Part of a small language model's weights: tied embeddings, 4526 steps.
Each number is 200 + 40 x the weight over the matrix's rms, rounded and kept within 0 to 999. Layers, rows and columns count from 0.

# layer 2 attention output, 64x64, rms 0.0953, rows 0-63, columns 0-63
222,252,137,179,254,168,168,157,158,215,230,188,200,158,174,153,186,316,214,186,162,225,125,197,236,187,227,292,147,199,210,162,253,182,194,219,212,217,159,280,165,245,175,190,248,237,245,116,200,211,239,187,174,206,195,190,197,210,228,168,166,200,151,215
175,209,210,181,219,63,277,174,188,213,178,229,238,166,178,220,206,167,169,243,193,108,238,222,202,157,219,284,214,208,212,239,242,256,143,240,286,236,196,163,195,178,125,179,226,218,265,246,188,226,155,183,229,226,180,198,196,153,205,206,206,168,266,164
122,190,245,184,248,198,87,188,248,177,245,178,251,160,249,189,248,195,193,265,256,195,174,236,248,273,249,274,210,123,227,223,244,144,206,208,224,137,211,241,214,210,209,254,197,187,173,196,252,221,259,210,124,214,252,182,243,208,254,214,224,191,218,199
225,259,227,161,290,203,233,212,204,102,217,187,238,247,243,232,131,169,154,185,219,185,182,220,196,171,149,243,212,168,136,176,153,221,166,191,156,228,203,237,210,251,177,235,121,155,196,220,150,268,127,237,207,176,153,220,184,192,231,233,233,170,177,163
199,204,240,178,191,190,229,292,189,187,125,189,149,191,195,182,256,261,220,148,143,211,213,172,229,185,252,188,169,156,135,207,188,138,241,173,252,138,273,190,230,222,193,270,90,223,195,153,270,232,205,203,140,217,186,199,250,218,171,194,189,174,147,138
198,230,246,177,189,148,133,248,227,276,170,182,194,235,133,162,183,218,166,180,227,175,163,142,242,199,210,136,91,231,236,201,280,232,170,168,220,228,202,202,130,182,267,263,212,215,182,205,209,229,230,137,171,148,224,114,206,188,247,133,198,148,206,192
199,175,232,162,167,215,264,154,230,150,261,182,228,196,117,183,237,210,199,185,283,208,168,193,210,235,188,169,201,142,194,271,256,150,220,163,150,191,143,123,144,153,270,183,177,172,154,249,173,195,187,192,214,201,239,184,211,174,182,159,203,186,227,205
162,194,240,223,233,242,226,92,196,131,182,173,171,225,183,276,158,189,223,248,196,129,177,216,318,186,208,135,229,224,233,190,164,113,256,225,259,209,219,154,140,210,207,165,150,260,290,205,253,228,220,226,283,180,225,184,153,185,215,201,195,236,234,211
162,191,239,222,234,197,223,228,190,296,251,227,196,134,119,151,154,164,218,185,165,188,194,155,198,174,141,223,214,186,202,206,223,163,246,195,209,172,178,203,210,252,139,221,228,176,171,250,226,204,175,288,212,216,170,184,212,143,204,257,207,136,131,249
178,209,153,172,186,296,229,248,164,179,274,230,209,228,207,213,204,299,268,223,234,156,212,156,152,190,180,122,167,247,125,160,187,239,270,217,162,201,155,223,258,197,213,151,261,176,234,243,194,181,226,223,231,197,260,240,212,203,182,185,179,207,219,148
256,205,191,219,203,202,214,167,223,265,114,236,255,146,277,230,173,194,159,242,158,284,200,158,139,168,151,218,126,219,237,174,211,226,181,211,161,144,163,235,213,234,195,215,229,210,169,171,234,222,206,189,266,213,335,238,171,220,189,228,192,237,213,175
186,176,153,272,269,192,196,222,279,245,258,186,230,223,151,284,186,246,225,221,235,229,210,166,203,201,246,208,257,205,177,191,243,260,251,193,188,145,170,185,211,221,163,181,228,215,250,206,150,198,148,204,203,211,98,190,248,159,153,207,199,202,257,169
179,274,176,141,220,173,194,227,234,186,194,179,175,172,279,288,210,215,232,169,175,187,228,282,242,165,239,173,197,137,163,240,215,119,237,180,259,228,153,251,171,193,193,229,149,230,195,205,201,183,164,267,144,199,260,174,158,239,165,269,272,252,145,193
237,92,183,194,207,199,150,243,223,214,248,157,241,234,177,200,207,148,244,198,158,254,198,227,197,183,127,151,161,171,209,223,190,240,152,155,135,168,170,190,207,181,262,242,169,175,212,202,235,199,187,200,179,207,162,151,215,195,235,232,225,155,203,147
146,202,214,173,131,195,190,158,175,192,184,261,165,219,231,219,166,275,208,199,141,167,198,188,206,172,202,176,142,110,170,180,170,208,239,247,226,219,146,177,210,248,196,236,215,194,185,251,203,183,165,160,166,280,253,173,233,159,144,222,165,153,211,195
162,211,165,185,240,193,221,271,139,234,125,224,83,194,184,176,125,190,164,161,218,285,230,199,231,274,179,294,244,180,203,162,193,167,167,188,236,210,237,169,264,191,207,186,234,214,190,124,247,187,163,238,181,220,169,213,133,206,158,214,193,204,192,204
301,149,259,215,255,189,206,166,120,162,229,208,232,224,202,203,151,221,206,235,166,262,239,211,187,109,266,252,209,196,223,207,248,189,255,188,251,244,123,170,232,240,293,164,227,182,252,251,286,230,156,160,200,208,244,182,205,238,208,182,150,180,150,216
234,153,262,150,200,272,192,184,245,199,220,247,140,177,188,129,306,174,193,201,131,288,184,211,193,194,231,144,148,192,148,263,167,216,181,268,167,184,279,188,206,192,220,194,283,182,183,212,239,177,198,174,159,241,164,298,277,141,196,254,154,194,225,195
224,193,122,172,216,198,201,121,268,220,152,224,165,185,188,206,203,139,207,247,282,226,237,196,236,277,163,176,235,217,253,172,204,175,170,204,63,267,223,112,206,206,161,166,199,170,142,148,224,169,187,259,222,205,194,160,183,190,173,183,179,175,177,203
165,177,189,165,166,189,245,178,216,141,230,200,191,235,176,237,204,270,206,203,181,204,160,209,235,188,144,180,205,188,180,229,138,239,185,224,195,183,179,240,185,187,191,215,223,180,167,224,165,190,186,191,172,153,128,211,214,201,146,208,155,182,216,231
176,221,193,144,233,250,281,154,203,192,215,208,175,241,241,264,173,174,167,275,174,225,184,231,140,243,216,156,109,253,260,268,172,129,162,156,211,167,233,277,170,187,187,243,283,271,174,191,187,215,245,277,266,172,151,247,173,232,158,221,232,245,237,232
185,211,177,145,202,216,200,259,175,191,165,173,189,140,226,223,204,157,190,276,165,135,153,162,144,212,160,210,264,213,191,193,160,152,153,181,229,161,197,258,282,187,199,176,203,195,171,265,137,193,241,225,213,205,161,260,132,192,175,209,208,214,162,247
156,230,197,180,150,215,188,224,235,239,114,158,241,276,255,129,236,250,155,180,208,238,191,225,189,211,198,169,319,232,200,106,206,252,187,116,188,283,227,250,219,205,204,209,199,172,236,195,230,215,234,179,191,244,148,203,211,166,214,190,166,231,235,164
204,182,202,227,194,208,187,224,227,246,239,255,211,192,96,257,181,206,318,257,319,249,293,213,184,210,124,189,192,246,135,174,149,202,175,201,221,265,228,136,232,237,224,211,194,190,173,151,126,149,208,118,297,246,232,248,233,162,195,266,167,144,205,191
155,250,213,144,210,145,252,223,213,169,216,185,281,204,228,200,220,275,193,137,235,260,220,169,228,179,108,237,202,176,170,217,205,216,219,224,211,205,149,156,199,205,192,243,201,224,166,166,259,166,283,132,118,154,173,218,192,248,203,212,223,201,149,144
67,184,231,196,222,155,233,182,239,181,177,227,209,184,223,182,202,121,208,164,147,261,140,166,189,174,211,154,200,226,188,215,193,128,242,249,231,159,192,162,186,163,244,229,149,157,200,156,184,138,225,155,203,155,173,194,188,194,203,253,168,213,218,182
199,200,201,187,186,167,170,162,249,151,163,241,241,283,239,196,151,177,220,269,226,173,209,197,233,189,251,189,210,221,198,262,232,272,173,131,218,215,164,207,167,183,251,226,86,246,236,237,169,134,235,241,193,164,180,178,159,263,163,135,198,130,214,181
257,264,175,267,197,188,170,185,196,179,214,176,127,131,228,189,213,264,191,213,175,169,233,153,187,205,143,162,181,166,144,211,160,161,209,134,284,135,178,167,178,170,235,193,285,158,204,246,196,219,182,252,177,215,247,292,206,188,237,181,237,228,174,214
146,216,228,228,122,279,192,247,135,229,211,52,216,187,183,255,213,229,137,263,217,231,236,225,226,173,221,255,158,199,178,195,218,236,152,238,215,216,164,235,250,157,197,172,156,168,233,177,211,160,181,228,137,141,302,264,229,184,150,188,182,176,202,217
169,172,190,284,159,254,157,254,214,208,220,258,299,159,222,261,248,195,180,173,156,143,214,253,212,162,179,174,229,230,222,195,188,229,196,246,152,212,190,235,179,148,140,169,238,198,284,213,212,185,185,142,243,266,146,223,191,193,99,195,236,136,133,208
250,224,234,189,235,124,163,213,217,189,187,240,197,285,243,196,173,171,238,122,188,196,285,199,190,192,208,269,172,197,235,152,257,219,237,232,246,294,211,133,244,147,259,160,164,221,208,143,163,288,162,203,214,243,181,159,221,226,244,190,209,241,189,244
204,198,115,244,137,175,178,201,201,201,123,261,234,215,164,225,153,234,215,244,160,215,159,125,195,159,323,305,187,230,167,191,182,213,321,158,222,254,227,230,174,183,129,210,243,196,155,201,149,138,195,206,113,209,201,166,92,196,207,187,176,211,218,182
187,125,192,139,198,189,187,143,196,184,183,195,158,193,159,244,174,132,190,179,192,223,204,219,173,194,130,209,175,181,137,161,100,284,192,222,175,256,198,153,211,242,247,230,204,242,225,196,187,228,199,221,167,234,193,166,167,156,147,189,267,204,246,172
217,331,237,202,139,169,218,207,186,208,196,215,151,208,253,232,226,162,230,205,204,234,189,241,181,243,221,270,181,255,209,162,186,180,100,226,179,196,183,205,180,201,176,205,230,221,180,201,254,200,211,166,189,217,250,175,165,211,266,223,225,197,195,217
189,167,182,265,255,242,190,160,219,217,200,147,172,221,100,265,237,220,256,179,212,316,156,178,133,168,157,252,248,228,168,201,186,199,199,288,233,223,231,214,217,185,214,134,224,192,198,204,266,240,130,264,202,236,164,175,197,219,237,153,242,195,218,142
266,245,302,146,211,310,188,133,156,205,144,132,193,157,304,171,186,175,169,208,272,188,209,188,151,145,198,193,211,193,186,292,182,164,179,277,171,228,175,212,218,218,187,216,238,146,194,204,197,245,223,217,180,226,192,202,114,264,127,178,208,198,250,235
144,193,206,255,153,159,97,212,186,177,184,184,206,180,235,200,156,213,127,194,221,224,201,269,339,183,173,144,197,193,186,213,233,172,134,214,258,189,200,236,214,141,258,243,184,231,132,210,200,160,164,249,190,271,227,205,249,209,168,185,143,187,242,233
223,190,189,228,228,205,230,223,166,292,166,231,152,220,186,174,301,188,160,212,189,168,179,226,275,234,190,187,207,201,140,134,266,200,145,177,242,219,180,139,212,226,179,186,140,210,187,164,235,223,210,190,216,56,217,223,188,210,250,192,209,209,237,162
181,150,217,141,173,163,225,209,170,255,203,246,178,193,223,277,214,227,183,167,261,176,158,201,133,275,215,166,243,206,218,204,227,196,213,226,165,235,184,199,159,204,209,191,206,253,188,180,185,237,229,218,264,139,165,177,170,190,223,277,185,269,225,163
224,191,237,281,154,148,227,133,272,198,239,193,137,147,144,49,87,317,162,186,172,179,201,240,168,226,166,154,224,152,140,225,76,249,185,236,145,217,203,229,188,169,115,225,210,227,177,246,184,197,210,186,200,130,204,195,268,139,191,206,102,209,119,186
223,264,172,209,172,180,108,182,197,239,174,172,246,232,128,159,251,160,206,106,170,134,201,206,181,233,213,220,236,204,248,256,196,176,182,241,229,207,217,156,190,223,188,190,209,160,189,199,89,158,280,203,167,151,196,213,204,211,190,151,188,242,154,157
284,227,217,152,233,209,214,200,150,195,220,273,111,200,213,248,230,174,158,207,255,201,275,162,188,238,234,201,239,130,222,169,202,222,253,227,201,177,264,87,250,259,178,238,248,188,234,149,132,198,188,254,263,178,217,246,161,193,220,186,253,278,222,231
240,176,114,293,208,158,195,194,194,186,167,208,214,301,191,119,281,125,206,246,225,138,172,195,171,220,218,130,153,168,204,230,261,223,202,121,208,136,254,203,177,210,213,97,191,176,195,226,181,156,122,213,233,262,234,196,234,235,213,189,239,226,174,201
188,205,207,237,249,193,201,244,204,146,249,185,248,223,218,161,197,227,198,169,208,271,255,161,165,245,257,212,268,286,170,205,175,262,220,168,166,188,239,261,198,195,226,172,205,165,164,158,190,165,173,167,282,179,221,235,175,183,224,206,202,167,195,271
209,244,230,200,180,287,184,268,283,169,255,195,233,226,178,265,155,193,135,171,167,158,178,219,174,216,187,213,173,178,179,139,198,195,179,174,209,158,234,193,222,242,152,201,175,210,175,213,213,237,266,202,147,189,190,149,259,178,187,183,155,245,247,214
202,279,183,257,200,197,241,182,160,236,125,265,290,233,235,192,190,199,126,221,229,227,174,211,166,236,182,213,182,180,120,213,191,160,196,184,121,132,134,201,154,110,150,147,214,177,155,182,181,153,182,260,200,147,268,210,160,140,176,215,98,243,188,176
220,162,197,203,209,199,139,167,168,186,231,203,221,158,154,226,201,208,238,167,159,195,146,296,160,191,159,173,166,229,321,242,176,263,189,164,188,176,240,162,217,171,237,180,180,122,248,192,207,254,226,164,216,259,181,179,204,203,255,210,167,236,193,215
213,219,130,162,209,240,197,163,188,228,310,176,132,252,179,139,215,122,229,187,161,220,220,210,227,156,238,201,139,212,207,200,232,173,190,209,219,176,175,140,202,209,232,204,175,273,217,209,170,205,182,182,208,294,159,263,219,186,216,192,201,257,153,232
181,211,141,152,186,210,179,191,215,219,220,217,197,176,215,119,167,172,188,161,287,104,236,200,205,195,214,188,189,211,199,137,231,254,164,165,146,231,269,142,167,210,209,207,105,195,205,180,204,249,183,179,184,206,209,244,184,216,277,154,265,215,224,165
201,202,164,139,131,193,259,219,183,231,172,182,172,190,181,168,184,197,188,193,198,194,207,180,198,169,191,224,238,157,271,227,180,198,212,205,235,168,183,183,228,208,189,225,139,208,258,132,176,178,260,211,180,164,238,147,230,198,219,177,233,151,199,269
229,165,190,204,162,229,174,241,183,228,228,222,181,279,272,182,200,169,176,262,225,224,179,164,168,187,198,181,225,228,246,234,199,144,144,155,140,208,204,175,228,257,165,199,204,178,217,184,190,204,284,187,190,211,146,176,207,257,214,173,139,172,238,206
216,161,169,244,233,241,256,243,176,128,232,244,201,138,197,123,222,206,136,261,177,160,185,186,306,243,229,178,213,267,184,191,245,193,254,117,200,126,203,190,179,247,238,215,178,187,240,255,194,178,163,166,193,175,183,262,215,210,203,232,149,210,147,188
187,226,204,218,232,212,270,166,247,202,194,228,221,179,190,263,224,165,201,141,209,186,166,194,217,186,197,174,267,160,232,235,169,225,190,158,223,239,231,175,165,239,213,194,216,143,209,180,234,207,209,205,195,160,199,131,220,200,145,209,238,227,212,225
275,232,188,267,203,181,209,229,213,127,216,172,99,159,201,184,217,143,202,210,233,188,245,205,185,248,204,209,229,208,276,173,242,180,195,194,203,220,228,171,172,116,137,251,271,151,246,244,192,220,183,177,169,172,234,249,220,252,200,193,163,120,188,236
291,220,258,152,157,137,219,165,117,212,182,148,266,118,81,175,212,179,213,191,154,150,240,140,216,207,295,143,237,211,119,200,239,229,261,149,173,154,153,178,164,168,321,128,224,200,188,296,235,150,181,156,145,67,175,190,184,213,221,123,235,124,239,210
177,185,253,210,112,161,188,219,207,209,193,200,177,206,264,209,223,208,308,219,134,160,230,180,274,225,174,216,224,260,205,277,143,206,197,292,231,217,237,218,202,233,141,135,212,200,202,235,76,204,246,188,200,237,190,216,201,212,250,242,163,249,218,242
205,165,160,201,352,263,205,184,212,177,225,133,221,162,198,192,210,244,185,168,173,155,214,187,218,199,249,217,196,200,233,194,205,144,240,243,210,209,216,298,284,216,160,251,145,215,195,148,220,207,191,223,200,215,203,218,204,205,148,150,211,306,217,202
161,150,207,233,118,165,210,231,207,183,211,159,226,208,237,256,151,193,217,155,220,303,166,149,224,255,183,191,224,240,186,217,176,175,224,204,185,134,186,253,187,154,184,224,142,235,202,179,219,205,192,207,265,189,198,123,265,245,232,264,278,170,246,136
154,180,175,147,205,172,152,211,167,192,233,193,212,223,178,212,221,231,130,236,200,242,202,150,97,149,140,229,279,183,201,191,262,175,181,235,208,216,217,271,173,192,309,147,191,198,204,211,182,212,235,140,238,229,235,185,138,218,121,205,230,154,146,186
212,110,172,226,193,252,236,231,184,275,201,183,199,206,195,78,215,241,212,147,183,126,140,193,138,234,215,234,222,161,229,206,173,146,273,169,190,236,248,277,238,201,122,155,164,160,186,189,211,263,190,230,235,213,193,176,234,195,215,179,248,144,224,200
187,179,188,285,230,196,135,166,128,136,156,211,262,185,126,189,193,193,217,203,194,185,222,186,167,283,157,166,155,130,283,155,259,233,192,209,184,160,195,182,178,186,147,206,239,188,145,162,245,237,223,164,252,199,204,224,171,192,235,196,205,206,163,204
238,171,188,190,101,212,265,228,176,165,224,227,227,194,277,176,144,151,267,219,264,265,167,283,194,131,224,234,238,226,163,180,195,229,141,192,197,190,211,199,189,218,199,248,240,240,160,270,214,199,179,151,230,179,158,115,206,244,215,188,149,250,185,229
182,171,224,229,158,194,151,180,222,143,161,155,106,237,172,172,259,254,252,220,120,136,272,285,184,173,216,237,159,222,210,113,190,195,223,235,218,270,152,210,193,186,231,189,226,326,166,223,239,146,178,178,203,228,217,202,210,181,216,209,208,191,248,216
228,222,288,197,201,207,217,265,217,233,160,182,187,188,276,197,192,147,267,172,212,144,188,203,215,198,258,221,150,237,285,149,209,198,182,182,148,209,220,227,196,164,184,207,201,207,229,172,138,195,106,183,180,225,155,203,195,186,246,186,250,226,189,241